Weights of a small transformer language model.
Size: 15 layers, width 256, 4 heads of 64 (1 for keys and values), MLP 704 SwiGLU, vocabulary 675, 11M parameters.
Architecture: LayerNorm before each block, rotary positions, no biases in attention or MLP, untied embeddings, normalized queries and keys.
Training: a variant of Muon for these matrices, 352M tokens, 10746 steps.
Each number is 500 + 25 x the weight over its row's rms, rounded and kept within 0 to 999. Layers, rows and columns count from 0. Numbers have three digits each. The size before them is the row's rms in percent of the matrix's.

# layer 8 MLP gate, 704x256, rms 0.0909, rows 554-690, columns 160-191
098:523485509492491511536491427500487539518473523494514498488503482469497478510502463480456503485508
097:524529554523514508453553521468484486498535479504530514485519520460482497489470486515525484483482
104:446503497492504506559513520447487493532535480526479531512488546453525455482490533516497502523515
085:475495531474563493546489495537507496559490496523491507489515522480493512470549500497471513444471
101:489495486526478511516526497527475486537466526466463507498503521517539528536510488504501506537487
095:498465527456503468534520494482526477481479470492527487480507548509472474477465531522488487515528
107:505485482499517520499509526519525505469481560485456529526461514504501498485521530489512516483500
104:479527494492540496508501519495477546460528487515519466489507521521470525517511497512511529540505
085:524518515488481480499483517519537483495523542476505508501532495480486482501481489500479482503521
097:488488539484496501493493522481487487449512542508500459471479511509491501496501499507519564539498
105:482487472493517500462516503490464522516499517486506517545525476461467519526464522527514496474501
109:474502493529513470500521506540493485509507509510473511533531498508531478455480520476495512517530
107:523495488481473509504485511511478508505471487541550516536462454520499442527483527471517511520528
094:474483462470531531554477506542564492522524505460541501493461520515505473489487516496503449479520
108:541482523503464516475501463523531540549536510477490535490518522468460443491457490492521495544496
094:484514480503515516478497498508548503464455518509505499476494503525509473453481466473524483500485
099:485518537465472495489514506540509523547519501502465485495498497491523506499432498571501527471512
102:474503481541538501503502526473481496520486517524485496519471491468498524521517546499474489505522
100:513515508534514464521494492478507534480490484528519494488511435469480454483480477484494502499516
103:478498497495520473467517490487495533526548493517525513492518460501460539467464488470451486476491
105:532474466516498506496463506522491515502457487492532534455480525466459506483519512490476537479526
104:507473505523454511518483511556496456501489520546443498521501493513507536477504536520486515507512
099:504550496476520513499463530485470543520479515514475485531476500489486478508466501484533468461501
106:495500506535497494499506471501555525557521508496500471519496481471505513490483450520465544491483
110:501505502524520553507508481556513493562540496520489481505483534511499512495475513506517525533491
105:500488507498496506468522445527510502512498525524464517532529506526451513526508488534501494511516
109:463489557472498541526550461507522552516548559449501483523526525532502515545486489529510523505488
110:489456516471515506517540498489480507501509504516461467477549532481461500523528496493561515499517
100:533478467421464531514436483467515505496508499505491498514504542491570525504498539519484491486520
108:490531479457464478477533482477553442527492501522561514478456490488495503515513487504507574476533
113:493517540491501516474484488502490518541490585544509479448497478460557532483472511497515453462487
094:510488488500537474477498503506476519511498535447482506486494520528511504493503530505516491540546
089:536498469505483468504514478574485499533502496510481534488480535495511521519431489554545483521525
102:500495498481432537509509474546455519515493484489485525493471470471514521488488493472516527520491
092:500503460513510511481519483515510536494484470507534530528500435465469527495448512497520503495459
088:547514477520465480503486499485461518502507477505520526499506476434478514528496457471407529491544
093:486514477508446487506498547475458453526519547507488489505474517511500497482509500573507521492594
095:511490492487511481512505481507487479492509500454464532471506487471497498466472456476495501515530
101:481486453473505512465499434493510526520453521470490516519487476496521510509482510525555507505475
099:515509476513513500506467487492541520523483516456486518535493553479502519512467506501485479492485
103:494496469476548533464476480533521463513489500525486484554495541513474482474494511529492517501472
082:492499473459503501538489500465496544524476485523523459534449475486492479483516507489503534475493
098:486502465480514491491498512539529490465497492527487474526494490486513444531538486474503538540461
103:487488508561510508509529414477516537516492493490551466495495529490501525436520559533488481504455
103:472501519495496509495476499485536477586490475518489521487520480481500497463483517493488511495538
089:518513488498492473474508531483514509486506478543508511547545502530515457543501494493498523467488
099:492505491525473530522508488532512494497512519490535521526504521493456436493508521486473516456547
087:537559476511454498555506479504483502532521494542499511460488539460507531479496487504477502470507
094:524487507511514492522509474492521503497500532468517476502492470492462466553517467535484530481464
091:508514508489484501552515511526517522471507493539476512533500467517451514510467522503521533482487
105:511519480463511495540539497499508516544536488468475455536501525481455476509500464469511552491514
091:483510513468570477493502479523496517503498532486521507494486517531494499532509524489503496493496
092:499510498527468513503543481495474538538491510481480510499458453511470464497508466502466485496514
093:487507526477494476523481541505475500501513538474468490457507473477502450504473517478515506507487
108:487478504498499507532499508533488530466528539520503497487479480515520470522519498481490497502547
095:496497523495481504512487526468526485463490492507513473507528481476483483456560486474455535508525
108:512515512476442527514483471524465546524508521512536490481525502490515478450512555503476537502464
092:535508503474489480517478498523530462514520460477502476498501500502492460466464537540528495550521
092:513483491457470434535497516519517494496518484479527504489482479506478503566498521531471518467537
103:527534475493531534498532509454467491518517521503540510512469527488508479500488485500504480471516
101:491540499522444516473469526502512510512512508474485487518522475488464492469490485465501516514511
101:493540524500473504495505486486540519576520505525541523517471477477526477493509499532517534516476
107:544477517479481466527524509492539529506515491539482495493489478548511463534487552463529486482483
088:519557500523532478494519493495479493485484534466538478485511537511461491540504496485491535489459
080:500496487549548523524504487494514528529502496524515549551532494538516520493506482539489522490470
093:508510513511539497506491509530545529508481475526468463541484433490501501542440497539512469482502
110:505502484489501443490431496470531540499462484486491520501550515509492490508492468524474539541517
101:518523506530488492479510496541493545482498497491519495507476545509507503552417496488500464569481
110:542467480477454512473515450526537493513494497448514457538494512489511504480474508501514502546499
095:460496462518501466528486532494456504537510482514440522533475495470503501507492504511516535578467
110:515533483508506505495484465513516530515539493482504509503512501491505514515486527537501467460454
097:491471521505458507480527503507506470530476487494482502517529472520519483470551534497503486546515
093:506476507494545487508501471486479514484531506483507504494503508521487434473481523476529492490489
093:470510488532460485476535537512495528496496477505521501476468486482434521468470484508499490518481
103:505476496513514517490501477510511477513488514510498516515538519469517496496485511511473522503525
107:491506491493470503527485486496517483511507525560522507489509490506501511496483525471487500456477
102:449470474497474522463511538511480537498515456477522483480514470545499451521474524504529528517489
093:531473473535459495493465482565486495515474496485464483498504523506504484452478491486499507491538
099:483521478507466515506537475543532491484478503512472537516492481506477494441475489503491516512492
096:499482475497527462490518482530507539499478499496459492483471511484526460489476510513488499436488
100:491488551462497477493484503481476478517476485513498501522478524477498478484508496448486494490480
107:501510484546513559525473529518517519540537517527464497497488479471514487516504488530504525535457
108:534511530517472485502516534528501551466505478521504478508488454486499472523491542512468491500477
092:455449530486498476524548535517521487479468501525562471528509490507514517462548508463489487508471
102:471444475485533521511534486508508497462485505535527492526516502508541492457511490498543518548497
105:457520517542451500481477517511516540558521484497492450454460495514494485525530508515532519499508
100:455502490473503487524499495488482510497488522487474505504445489492510537486463499482530525473497
090:454503493522477484500537523498524477492489521479461486451456497491530509471477464484526495491535
098:551493496487472535479533541506487491498458536431466491532480475495499488495508533493482494497482
107:480461496545478513523500456533534490549503513505471497478497501509506494466480507468487496467500
100:483511443454512480512475480481468493503492508523508487496512503492484473520490520485456508477507
100:492504500481446473472524539549496471506502459471490523514474511448501504446477539494483487508505
100:510477521520525474516508552487476462498493550470497496478498461525505496507488488501485503500482
100:493508523536537506486467512504504527503491492493487512497507507494477499514509518487505523488489
096:497533478516501493547474524497516483507528475499516524500498493464529507513503489534500517475476
082:530491484514530487523502474472501523485502467489514527517522469478503518525489480502508513484516
104:480499520463503554469498529453479521495523519542531534494539545492556486484491534449491482497478
092:546516518469482474468467501500502551505492520474529502485503495525455501477530467490506527531486
105:513509535500510461532462517523510491514483507470512483493452519432536499502463525526464513469482
091:521506508497473481478471504491505486503497512504514511489514524513492429481460503485552502530464
096:488506538514498472542480524529533489503511490448505507507518522532509537542519561453467534506492
116:526495500484494517508518534495498500518489477480521534505544490533526477532495466521514546547450
094:469478499483475442537548465528518482477528456479481482484497513516486486478490483496543506523517
114:474492494547499469475533517503472477523515503494509489484454459453487495472561478493514500490463
101:511473469519522495516468471462503519528538497521493504511476506505513492505437571511563506503534
099:536498510481538492497436535516526550499483471544461503495504468528523487476487496523511499479513
104:480521505499504506514476480492549509458481525506482529468501523488548475471464501497492462518473
096:538520526511469454487487534506507513497522516454530505496511490469498497451540495558503525482487
101:499505542523456504510515504477470495525577507497459533515476458523459516514511497502522509459550
107:454450503498477504455516502489482523518507511481453509506475513465534469494498488503498479516486
091:500511538482519539479511493518511492511546537519520487549483518473521485532532495492479498492503
108:530448516497502491542510518513501521484524526508481511473518500507507501508486497489458530532496
105:482513542529542490500522478511504464482507475513479545474467551493505477489498490523494507506479
095:530488482511467457495427498488510519495546492546538504493532497448565471480471473494512534491537
103:509505554514552468509549493538462427495444510522533502499508505500444519456458533477510535565543
106:499490497475565464521514479533511503481524514540440502560509482444500509509518518481520539524490
096:493482535467504475502512490460526489509503551468527508491521486501467525475519496482485494449502
093:474509473489519517499506505509494494463492468472475467543491507494513469568538500494531537468484
086:498452483500496481520492501487535490509447531499487489558521480503499476461481473494516500457462
115:553450510502512510479507473500528483482466489526503493495467512500512469487517532525468505537510
106:473529532520504499510505482530529505527511489466523533476502538489472492524529490543487530488537
117:522500436507487513500472438510461472460537564539523489471498523510494483477508531497464540521490
098:516511480493525488519490520525475493507455466530496538481532437471541547481485491512481521513518
106:522534479533519457538544470484484498507509526469546526507486504548470524518515517515579462478495
105:520502506532489496484549512503472484502455542493505491510524546478477523483461510539515499472509
098:491539500466462492537466509513564508525480487478486476525494535524448514495478540449491495512518
102:488515479494510484501476505552520472516474515469470516502534470482475492439501529512496527512485
094:484510503521519483483521454522487543495490532492473509479520527517552462484521522484475494478494
103:448505541495465504499500498521475520495502510449474493488508528474485491477507501504463501483478
105:480462461523493471490497488524483483556496502481505515523501516484518502538490493520496484511485
105:475534525464509490486475521520484484532531496502490459521471498470495539534450467506527508504484
094:520482513519465519521466515539491490499547461485480524498472476477477553519512511508505557472518
091:484508524511465491496476467515479486451493449494552476498478448450475524516498474508496497509483
089:520507503499513509499447517507507523509532515499552519495531497463484504499517496535441462467472
102:470501511518569483473501479507486502525552471551519573501499490517530465472480487548513459472514
100:500499486542492496518532485526509501504514477492473533495516542485511499477487501475523480479545
107:479492513510453467504518496532528487545487493563478535475482500495503483513500455511494482453488
# layer 8 MLP up, 704x256, rms 0.0916, rows 554-690, columns 160-191
113:471464478528478503476510555460487519508508494487530507522479487526513486456474502471509454536502
100:513494523488474486546485534522491477497431518501498473496498496497498533521521539473490493482452
099:502479519528461497511502489479498516476484489505513500470548456500454448455504464511487507489501
090:489497512480489456526480497491479507493462463485529515524518532442488476506518513482450510486570
098:519501470526508462546507506454493487509495500516488505505474452532544523492483497526512514499514
093:479498531493473469511505489492532510540526475531503509477500485531482496487518523508518523499487
102:464517513479475520487514490454503498498507483541490469524449536498517508519494461447513492498490
104:447510473489461502534467510497484486483521522499520500539500501536472490477457461481463512506479
090:542506515475496484517515495470489527465508458526514532475522543487517491452493484487516497461492
093:489487452476535464495531538473522471519482522510516477499480496527485500496461513482459502492524
105:462504540552502545478533483477462494478498486494473456509475512507516500513471490519465506486513
104:488517512446480455547467508499503517490509525512474492499497523528481534474500502536518490538528
104:530523519504517461493475490509464506516505515475497519528493411515514526503470488506519483463491
091:477523521462490512524502523524497498487479485527533462498494529459516478497530542543503509490531
107:468472465504556496479537518531474456544500508481474493487490487521478485480527498469501512504510
097:546497531489492500498536471522462528559516465494517483496473442482559520483543482457469447456498
104:516466544503499485482466501543507529503496511525469511452518473492474537408488490476494529565481
099:565514439511499530448524518497465489511544495519496504447541570474486521531510558475505501505457
098:505490511455519499499469504515492462527500438513500511541474495510446486535512453534490464491503
103:461517488488490482497546512514532483481431556499516520526557553517522510500530481502447478513502
104:519461475501524489484515523527527543499490511520474488518470489515450540449519476518463526482482
101:493517499503497504458474504439484498495478515523525443530514524494477534495489478501514489525487
096:497492524533497488500528446485493496472533480483481508448451525486540461493485469496524482481477
130:531522500489468521493521509491482520502483512528523485513458463509488530479486505516518537475496
111:503463552491521564511513497530509529546523476467502503502519506502490538484525522484488518500485
109:494495518538474495539511469511539528535494523524494555488527502463490544476478529534469487466512
105:503483464498500501507482499500484515480494523513497488490514508516468478486447465482471481498479
103:501481535515522504498542488554478471509493499502458492512523484483527480525511462474473484491492
103:487486461491514505539487468521518467479524474518523502509494471471544571520513483483506481511484
109:541490505465482528519483470539504463528501504483512511509511506495456502474508450440542501478516
117:491506506449483533502537507457467505521495465485508499555517489494472498504526495522559477536556
098:491486427518519550496525519505490497524530481524519486500527514503474526481539475484470481466475
090:489476485503485518518456449525465486498466496471509515513518561495515519502497459541519542491527
105:477499518503486452503508518516525552514480475495516531517496490513467517504465429483442515500465
095:469537477493484526488500531522518514542454529528451486536533476467526472515498556507495510477485
099:473488503526492444507473545508482503499524477517498495464479502524509512526522511463578464510503
094:509502468467498534524498530501460480471507510463500491497525500518479512459518508485468540494477
096:498492511458530491467470496510498529478477450524464529523506537495482545523497520456524498507459
100:505514534511478498477526515511509539509490462427493483492498448497504485539491515481507541523507
100:466495501460477499462522509523530504482529488495524498488508467471501473529459572524487522466486
103:533562498491483491506512549492499554495504512508491495528530497478537466537489467560529534509492
084:497455494516504510500553477487493503500457503524458520515457544523501487545488481504545521492497
098:498504478494475482491492521490519468472500495527527492489508490489465496548476525507509503503521
101:482473488555532481484506473529486507491487515499445518500515509462464508477510485509516507525478
099:478498479479536492561484489491509520528458481524504488512520508515518487496501474499509456516511
099:547464452494488474523468443511489506530513488506498504492512490509529497479505523545480504497503
100:499500509518470489536487471478464472473506538495497456506513516455491485486503525514442466498542
091:520456531505496464472500552516495435513512508535518515487518505480472484503466483514490541523502
094:550482519509512463496512481470510477528511511553508461525504522471484530489532523565494467477500
093:507493506522496501494546509467465508505493513482494501524485522493462458505537494525501499519539
099:503461497487478471532493509496502521483529458542506492524510528439535507519492521533532478491537
092:480498522480531526527498542455445512499503452520445491489529560494472493483526507495489482500511
092:527499479513507473503487491516484482461463482470478517455507507519499462501502472476523520508474
095:543452448514460506529469485500509483473511504493527467472498502557531482505490499533510518487513
110:540516496515537518484502507489501455478529502471509503486482526464505496448484500493506523529508
096:489548519529525502484519476492497499485541531491490509516489530496507499484513487482527514539442
108:498532506552467492509524489529560515534509464491522509493463456477481511524482534493498498520509
091:504476496471505514473484485490493541494510548494510519471508483472480541475513519507474527507482
095:457472454482505495530437509481560475544513485492507462491491470514510480467492479510521470451478
103:492507518478512511468499498512524488536551428495511479554502500454523540484540488521482486489491
101:515470530502461518517483530500468522536502475533475474510448454522531480490526535515485514549478
096:524503465478498454492520511525493501491572495544511517502530516543469516462499472489489525536481
107:527507509526534503536535525515477508503445527510501482486476520531476488488477468508482516534479
089:475517491479511491503489506479470490500530533505490481450526444507472494479512514511510549514548
088:495552473525514522488545463503515477468505505515494497439461503513518519541490489500488467502437
093:489516461539476513525488524511520478506479424491486513537496490519524475538511498501517486511482
103:480509480510457486463512527466536489499502464463493524472489485482468492521468468503499489471515
107:490484523484510457497487506468498492539489539468452520477515494519539508470524507475449480489450
111:472483507531517479514522479484473487470526556508491530568523514489512533498532488478506526535482
102:539462488465506508487514442565517522449507516472495500509542485490541520509558472498532503492494
109:488475525502504497504503521538525506479524538484507517492478505448501533466495491537513522514465
091:548481526510528504463505472488502519517539495471539477453503523465486488450541509494509515428455
097:486541515509534502506513512500527489560500470515502522514489483510476464493471487475564511507512
100:499541503497468471492452511488483496477485475528491512464525512456497494471446468487511495531533
104:492529471482492561507444468503502471499513445543489477554469523476522512452477502483546488480521
101:484535514475478464559508479484565492500526485493497529500492516518482463496476496514467510499515
099:540495497497517444469487532495495463498459486474462501516541496520493526486496497493510500540532
094:504523466521480484518497491487508498515494503484485490512519490501479508495476502486509506489487
101:521459514526497496468487458513509500476464526517512468471467491518436524503456525523490505529526
100:456479499476475508494484486549496501498464469471522497483493483504517512491521458462509500511532
098:494463457463534493503495522515497513475492523493508462523489499548518478487507496516518478511486
100:476500509486533445474498487504479460476442509480496520496542493534499469503492488499492522499521
104:489502485511544528475510509513483541490499534483448495506475504488489487512487486491537531464506
097:508442488545507519499480540535525461512477515501481487475466566531496477529485498523516475467446
107:496519523494462499487488501463474500551497482518503468518455484451482551501506511484529530528514
102:453477480528464495515511479521554499511548488481512480510470466458485451482499548515526505531464
100:515486480512454536471481491504519490488505494477495500499479456460500484526491478517466520485514
090:507498547464522483501501525474519530467531519524480485444530466476513475473512471498516535532511
098:517506517516483510486505511466517444509487476495497538548520499472501491505518494478502504464498
105:507513450527492519495508513490498495494545476497516434497476487492487407510466497519487489517522
100:555491477501528457503485499494488512532546457467530511491527472498431470497492496492474474549480
104:529475503517519491481495496506487494469519521481508475527490531513506516519540525457515477511501
096:522491510502527517531515472522501485507510484533545496548510472475513543461445465510524493491520
101:498536540511503534478509506435505518478502493500581513536528515508493477484509524487477525479459
094:505506483493523475474463527515497463500496498513527492501482538459486542509426449494475544494503
081:523494514479503503497481488509518506501499471511473496507498522494523505497473491439496514500497
099:465526515470494468497505496521477491495479530510538505534495507489508471489504502504462531487512
097:488458496501535478511539502471499547492494539482515481486495452549505477481528528513528501495486
107:469467501497495497514467509479471560526490516484484492447514505541489491451492501495525526524519
097:481487521489496455512472514514513470475479481503512500524505535471457487516527524503496512542541
100:473492526548535525478551448517455481540539501523497528486474491495518471514501538485509506520463
108:488468517506468527507483537463445516529491532496468513499483483506530526465493492464524516540495
088:510495488482500471482497536514485542481454495504542525514508471484505477539555493521490529489524
107:486468509514489488528521487524492511449470508509495492506456454502518460482560518497487560458479
101:455492517462508455475516505478494548501547530457501495455521504514500522485495501555507525502480
102:491520509526503552493505488516524494496478476536517518502484537509495482486513533454482478517488
101:494498529511478500517535497455507485450503483500491495458502505485506507514463494502552510538472
096:449526519521495502515481510490503530508493500512503475500492457428504520497531525480471516512497
097:488510488518485521466501466494499488512496500509552544536474508517494514502538526487516488484494
117:500518463526449467534520518481490467481503468501513489482468476503514478515459506507483526485479
092:511496506488491501514491513502498490478489469539499520528488513479482526476532494547442475516491
107:490501507480461514489496549507519481472516533496511515511501473506498483534475511542490459521496
105:494525513469470505515441514471462504530473517509509530512492488499481501528463525454521513483516
097:489508454511522503492474493500491516496505504488482469531488520464514512490495525502525478529538
103:488507451511504457469495511500558551516502468480450488493552481512493484511543498525461474483511
103:474466494466528524461488473521478430517454520524467445497514554515518518478468536476529502511493
097:503475486501475483494459512525491472477508506535462488508528462486458469520496542516480507573464
097:486498532527540492486472473515495511532510506530547508483498503502499507480479495509501490510514
087:516528508511507462509494513463460517527441496476497502518534507502454486493480474491485500505480
107:522493494522511483459500536504501464532520500477494485472523532533499526507491474513523505462465
105:529523460496499493533490475476510501511506504484501504474474472503534495513499522528529499464485
105:522476517536458505536514467502506546484506495499484513511521538538497505480473417484522476475536
097:521493500512512494535486455482521482503519481494509491490470517520549486475523525509491518439535
102:506507497523480457465549529504508472500470506499491477490530518468508534526538508491475524526484
094:503523521546468442485529464488513494472502519458504489511492515478511528491489523498526484493510
097:481499519499478523525492507490490469512503537521507556508474485483464514488551470495430509483538
104:509499528514532509486500505501477496470479467502523536483504515545503528480474473483543519478487
095:476517526519529552498490538465496499501523506569508472469486515496515484486531501467475523495541
101:502516540525493495472455475504480536528468519539467513507508522516491496497491488490497525507482
105:482499551519456490497544518524505542513529497484496535517463504511486525508473485489502473513484
097:536522488475519482492492539529513506505513528471467482491507526479453529477574501486463494484498
096:517517514495490503505484503469493517543506499499553503524461466540505466564495489469481506423523
096:501553544460487495543501525490465503469493518521490498487494487559511510530476489460497527497489
090:508460501498488495534486480503486498498500507527497551504542502536523472524482440516515523477452
097:503492508501525521499467487515501540456502517474532546551497530502522498478484501450462513499483
103:529505480440528507454489505484524514488524469505496474504481528511470473546497502521482501507520
104:474498487545518469509512493498547521537526488490466585523500493526494493519528478502486447484517
# layer 8 MLP down (transposed), 704x256, rms 0.0866, rows 554-690, columns 160-191
108:520512498469531495559491468481523481490473506502491483472497513475515488530517519524482482512517
096:458493493508469482487511484500518498501512479504480527474542521493525499530472481528492528534498
101:490534479508523562567511466557486486490527504510513484503540496496525507486448516516478490469518
090:505500506546520505519491526472480465491457519518498476482527505529462498496490499498516472491482
099:497502475510472519504502516500460439540532517476527499504496481473486499533520506492521504512496
095:539504550496531457479496513506527519450494481508499529520500503499514491547492501464528483487516
103:491483500479518469551491450487517536504493528494455500511504491454515506536539541494478483484439
105:525512543540518474494512534491496437507493459487484515505470492517520510524516528532507514552517
090:465536450484481487466477497507529478507498507511500496530508532462515500480504488541464492500510
097:509495511482476457492506501506492503480486482530529503496499447475547497502528492529479493520509
106:500522498481500476538530491515498480519516529587489477501476543457521510520500498473485498480480
103:514521532521489508510490454482471483503460472492517492480493503502544524524528534497504504540481
103:479513525498483499539508510524490536490488454467469510517536451471509490454503528551489511524478
094:519503533531523506515487515563470481502504515517495511479484506489529495487470443490453506493486
103:488476496532460517507454499441515493510488485518499517523502493500468510519512474501531503510480
096:484515457471540518492482510497524446489468478505489521485521491517465505529514516473538490505530
108:528469497527500515469494479474534513544473491522477487553540481515477476527516502518512485498485
099:515537508529494487507480467468474510483490491488529512485509526506489491549475521483470497542517
101:507475573492523480537493497504489495484509493468508475517485510539486494464538512500484481524490
101:526517486540498496488504497514508539497538497522471473518506471503499509495486464495517559509524
101:497501522471496484497498519497533516475529520508523505530496490494530507522557461494489524537437
101:499485481468501494499524532508498517513484535513492488478523469497492478502505536494521455481507
094:480499555449541522526513472534505499534539461506503513479507493498481549532513510494516447496546
152:528492521487477512502481517505484511540504512487528469488495496523475516488515497505537514507469
113:509457507497464485493507506474513527483491583453501510493536459510515450546512513469457450571480
106:495483518511579475564503492507496465531529474498523514478529530501557519506501521516492483516520
106:506527518534497526482499514482463491501517510493513485518462519485501509480473525485473544498530
107:492536493499526433496472450496503488479461520497491510495468503476551504464512517474491479504510
098:535520566485527507507515475486483530500510518471489513498502505518452547460477445554491458507501
104:546506475533496539478485466482563491458536499520529500488476516497511486529548464469480513531463
106:520512501497461477498528488465485512521506500498517468488470476527500504460505518465511483511483
092:478495525467534442523527481481493501507489475457462542507509499456510599481519522508521499518492
093:489490481499471515489509515504509477490548550515513514513488511496558487482492515428530433501482
104:527494501504508463502453519472501490484490508503457470467528497469502513498476555507521492538519
094:526519515486447472510528496510461460469517479516533504470479544542511524527530485495546504499450
091:474494500460520506513493487537503509491474500460502519511550468509504496495489464525482514531485
097:479512502486513495541462522521539494503518500521513484496525529478499516515481484488530485516491
097:500473457549487501521526494508490488522527493484499491498484509500519503515541494460489514507510
101:490472504501506491501528556481507518460499504467520489465523498548483461488461494478466474474535
098:522526486486429483504507522490479512516464519503507476500512488536526509531538483527516485503568
100:492478543523494516538506422482479477517487514469522538500519478546539473487542488472473511526535
084:528515492526465513483488435552514493500487534524513514472530526506475481515519475530496524496480
099:501534480505478533488510501482510492508523470492501512462530471522517523531511513499480511513493
102:490516523497495525430469478459535491466494483525487502507462506448509477488483503481514534481486
098:494498527511509511458495545513492508521468529454508501480506489473472500486494510491501490523489
094:489471548489549506479488452567524441507432495508575527537502494510482512493519525496539533512505
097:527504517479491478463518573526521535533467461468466504492506433523489487460478518499552506515506
093:485547446503514507565500494487493490506497484498524514502448500493542495475500500486479510443512
095:476485497483521462547488525530532500473495475496453500535499554464530462513499520516489494483528
089:497510503475536495522501530464511458495499484480509463480514469495503503502509500512533505460518
103:480517476484476514491491485514488499536490489478498483480505494514458480465455495515504501502505
094:507507532479477497495511497531466512520521471532516464489503494495483544506513536482487514475519
090:509488513506531500494532450477559481494485481502513503504535478485525485507475492497521531472484
096:500481477487505503479507478464455528528511537457512538484550495509515508496494534451516490523451
103:485526506489492482474512529474470498511475448512488509551531478526524508515526504501464514484503
096:514486492511506493446466492540506521462455524486444528482510522481521498496469504510543468481516
105:474492475445511500489513485499442502518486496480487506486482504537485510484514510508473478490467
089:554501491485520493467464486536569505510485484484484474516542510560524488501511536477530542479538
088:449478535448538530499512532525467506480520528550536474496459506499500538525506482515497499482471
103:507507470503504502536471519513497491505478512495463507491443457449519503480501515513482514490481
101:489533493549501497479455482485503515469483510480483489474507534500464491465468482498511504528537
102:505514505457496501489547512481447504516488476475531544481513543529515515477503492520482476493495
104:518459528493507479527495498532514472480492500492538509532499467488518542552442546544501498510520
092:487452469514470481574486522508537537508543521525512502493481493485509497519449499516523468489474
084:510483508495480488484510523510490533482517521495479495562528523463477472507490520504523529512496
094:502500468517523542485471542489494447503472505498524540429490487482495492463546485540543510483502
107:533518474487537503483520475474472486528494489490504524493473497516520497504477472505491430489530
102:515494485468496501436518476477505489539517488533526466508523481488435511511508485495472496536538
103:513462504527510483446493534484517508472489497538507510482489501529486496497523487497468482471527
100:516473551505517509496497513509511513483507536521515483530482508477467469496462506469496507526517
107:511551499537481504466502464481497539489490468486488495507529521484497489539488524526484492505505
093:523494472517467485491532504519504464487499489491476498499458479492502514487493529484500501527542
095:487464503472500501487509478509491459507488517473538514519524484516498480474540508500530525514468
099:492468515508487487513498506474513507517502495493468543494477532548478550499490493517496515519517
098:487502532516491465521513503516515497483495542513515474439488460521473485539474490468515516504484
100:517492458524494508462530498526511548542502479452542515473518526477479539521490540517559528479495
099:514493490439498495464530511523498501474509491486484485490516519509542445551462528560488502510473
091:485526502511460480491495497493500473456527457494530493474523490505508516531490521504493503521516
102:470481504547530473489544504468476469451499514502541512495470512493488493503481493497486494513515
092:556492507467498508526494561513538532550484461475520507508507554510528504496551480497473507460522
098:511503519500480482516481461491509529513541507503457507515500499478455471558513474503477502509505
105:448531474527499498485517514521504507527531458531461451519479513490510491527542522504462509521488
104:453478503508498468498508505535497480509498529513522513509496488505542498485519510524487507466505
098:470502503517487489496486503491518557519473517537499559526477470485456499487485484472515508526476
109:497454521487487493472520537506518504495506495480535485482535456542484478503494473482573509526490
104:486495533508524524465519472469488463526484491530500498519489521517481531529512461491501502474563
101:471505526477467478527515510489501475479556531509509472493503491534496484493514519481517491489502
092:509502504522514482508496536506465448524483519482448504489503500473514502510510526546476482496483
099:498578477518527488456510495477504514488535488516509503475487508492458515512484522505495478517486
100:482471512505541506505496478500521495476455530505509515529560499494504509519538509495484492498454
101:511503485506498498495480489508513492492508542542464485480473532484509506507491525512495508506548
109:492517514511531463501459523502470534512481519576511448517459494484476551484499501496469475480478
101:524505474488462504490490503493501490492512517534499519476503527506466455505519505510497524498530
097:534515489500484493501514486533524476474497529467473539484534531508542488520506512471507532510524
094:469528490504515530486518486490500502537461500481498497503468541505528517484502534474513503487480
083:509512485488536530500490473503476510529502503507510473458489519523500514483549524495528495528475
098:531485468517489513499513484497505478461526504487477545467509536484531500508501460480458516534490
091:529541519485506488509500514489512470504485525490511559505507479460480448518478556483482489493514
101:519475518485517518520510490495523485483527531496484469522458490480521493520461475518494491497492
097:499513495503499476527469525491493451489475487515513510490520514468519506502481509543494536557475
096:505502542506491479520453532504526474503480510496513462503522516511477511509457508470521469478512
102:528520464482527524478520506509505492488529478476574512488516480485508497481462474543468470511491
088:518547499471516484470487524517529486495488535462497483529475516446495477496495490489510538473465
112:509504513484518511481490483482490522496492501483479512494463511503471457474508476475478551471519
100:539495513525507479506484479506493491512525472505465539525485440443515490508490552503505481478486
102:501495487473528508541475514567521500482485547527467484518514524507518529561488587475474499518455
107:517513508542549493513495499526560510491481538500455480504514550498476485501479504512491487478478
090:520485496502525549494533529482482523469490535506562510488511513495493496504530464452506471524521
102:471464469504503549491513479516559495526467489548534464457502497461516514466486466489497477497503
117:527480513500496493466475477494494532516522481500516508517518525527484478453471525487513547503439
097:534510491481455500533496507467514559496466518507464525517505513557513496480555503504503465500519
105:523501513488516511434495475572497536540504507489483463509496517545511496464497514480515497482535
106:488490508462474496502546489487488537496507502529510460502480537474513526464541528514540493494506
095:499490519469521496502480506523500472483483499489486523489551457565521485502516491549518462504474
111:473487517470542481496515485512499496512539522515540523483499519486492536476496473451497498503546
106:525506510519483504494520477468496503515483544518510499476537524490488500516505496522474493493514
096:501492503470489491530496463516520448549525515516498511511506475547481468479518517479499535494498
095:465496518495516485493462474510519502485494494530469514469470515493502506490538516480475502502508
084:487480500515503466489483519465533508512519514514507517510523504502507479492511482500469502508472
103:487504562545473519447493490481484508488472513521505512507484518503506506519564512468483501488498
105:467529527500474452495511515503513539504510481477478494516466551492482495496506458515531502515454
107:503490468516509508533464488464467481492524473514516437519485448489504496536525482513501485496544
100:534492537524504528495476515487456528520512493525489501525487498499510454438517492515507523517471
105:553471522469481486503515460518493505533501524522464491487487486530522503446456500524484488496536
099:508524499496466524542496488518476497447516487502477497496512467486511462520468474514477521528504
099:505500523470468471481513465485539475535517496501464483539531486492529483476492502512502540481496
109:471516517443507488544504500531543457489477460532501499521525485481512456548481467486538512503460
091:541510512459473485500528549500523480488540513499464507515504526509460552498494499496480506490448
098:484523458524509479498511497493493459513522508510510484476522483482490496494471504525501536517539
103:504505466523511504529499497457508490502464496506490507520518507473486525549492462492504502409508
101:501524497445517502513454533518491517472472481509560534456494492510475503516481487485522468509496
096:511483501472509523525511476525515476534529510467485528463482505490488530496511485502490537464514
088:512472482496475488510541510485495474505489474496493528511481546505538486484456547539517503548519
096:478524499470496472445464491498531474472470501520496503483468522484454515533525553525485500499522
102:488478502512493479492471461525488475504549468556513528483486481482526488523500462485489497512507
102:461485508523485516545501530496503483514484539486483494472463504514535498479489523518507500521479
104:509488483453510518476496541522515504456464509520494472536505499476508502483510498513482538469522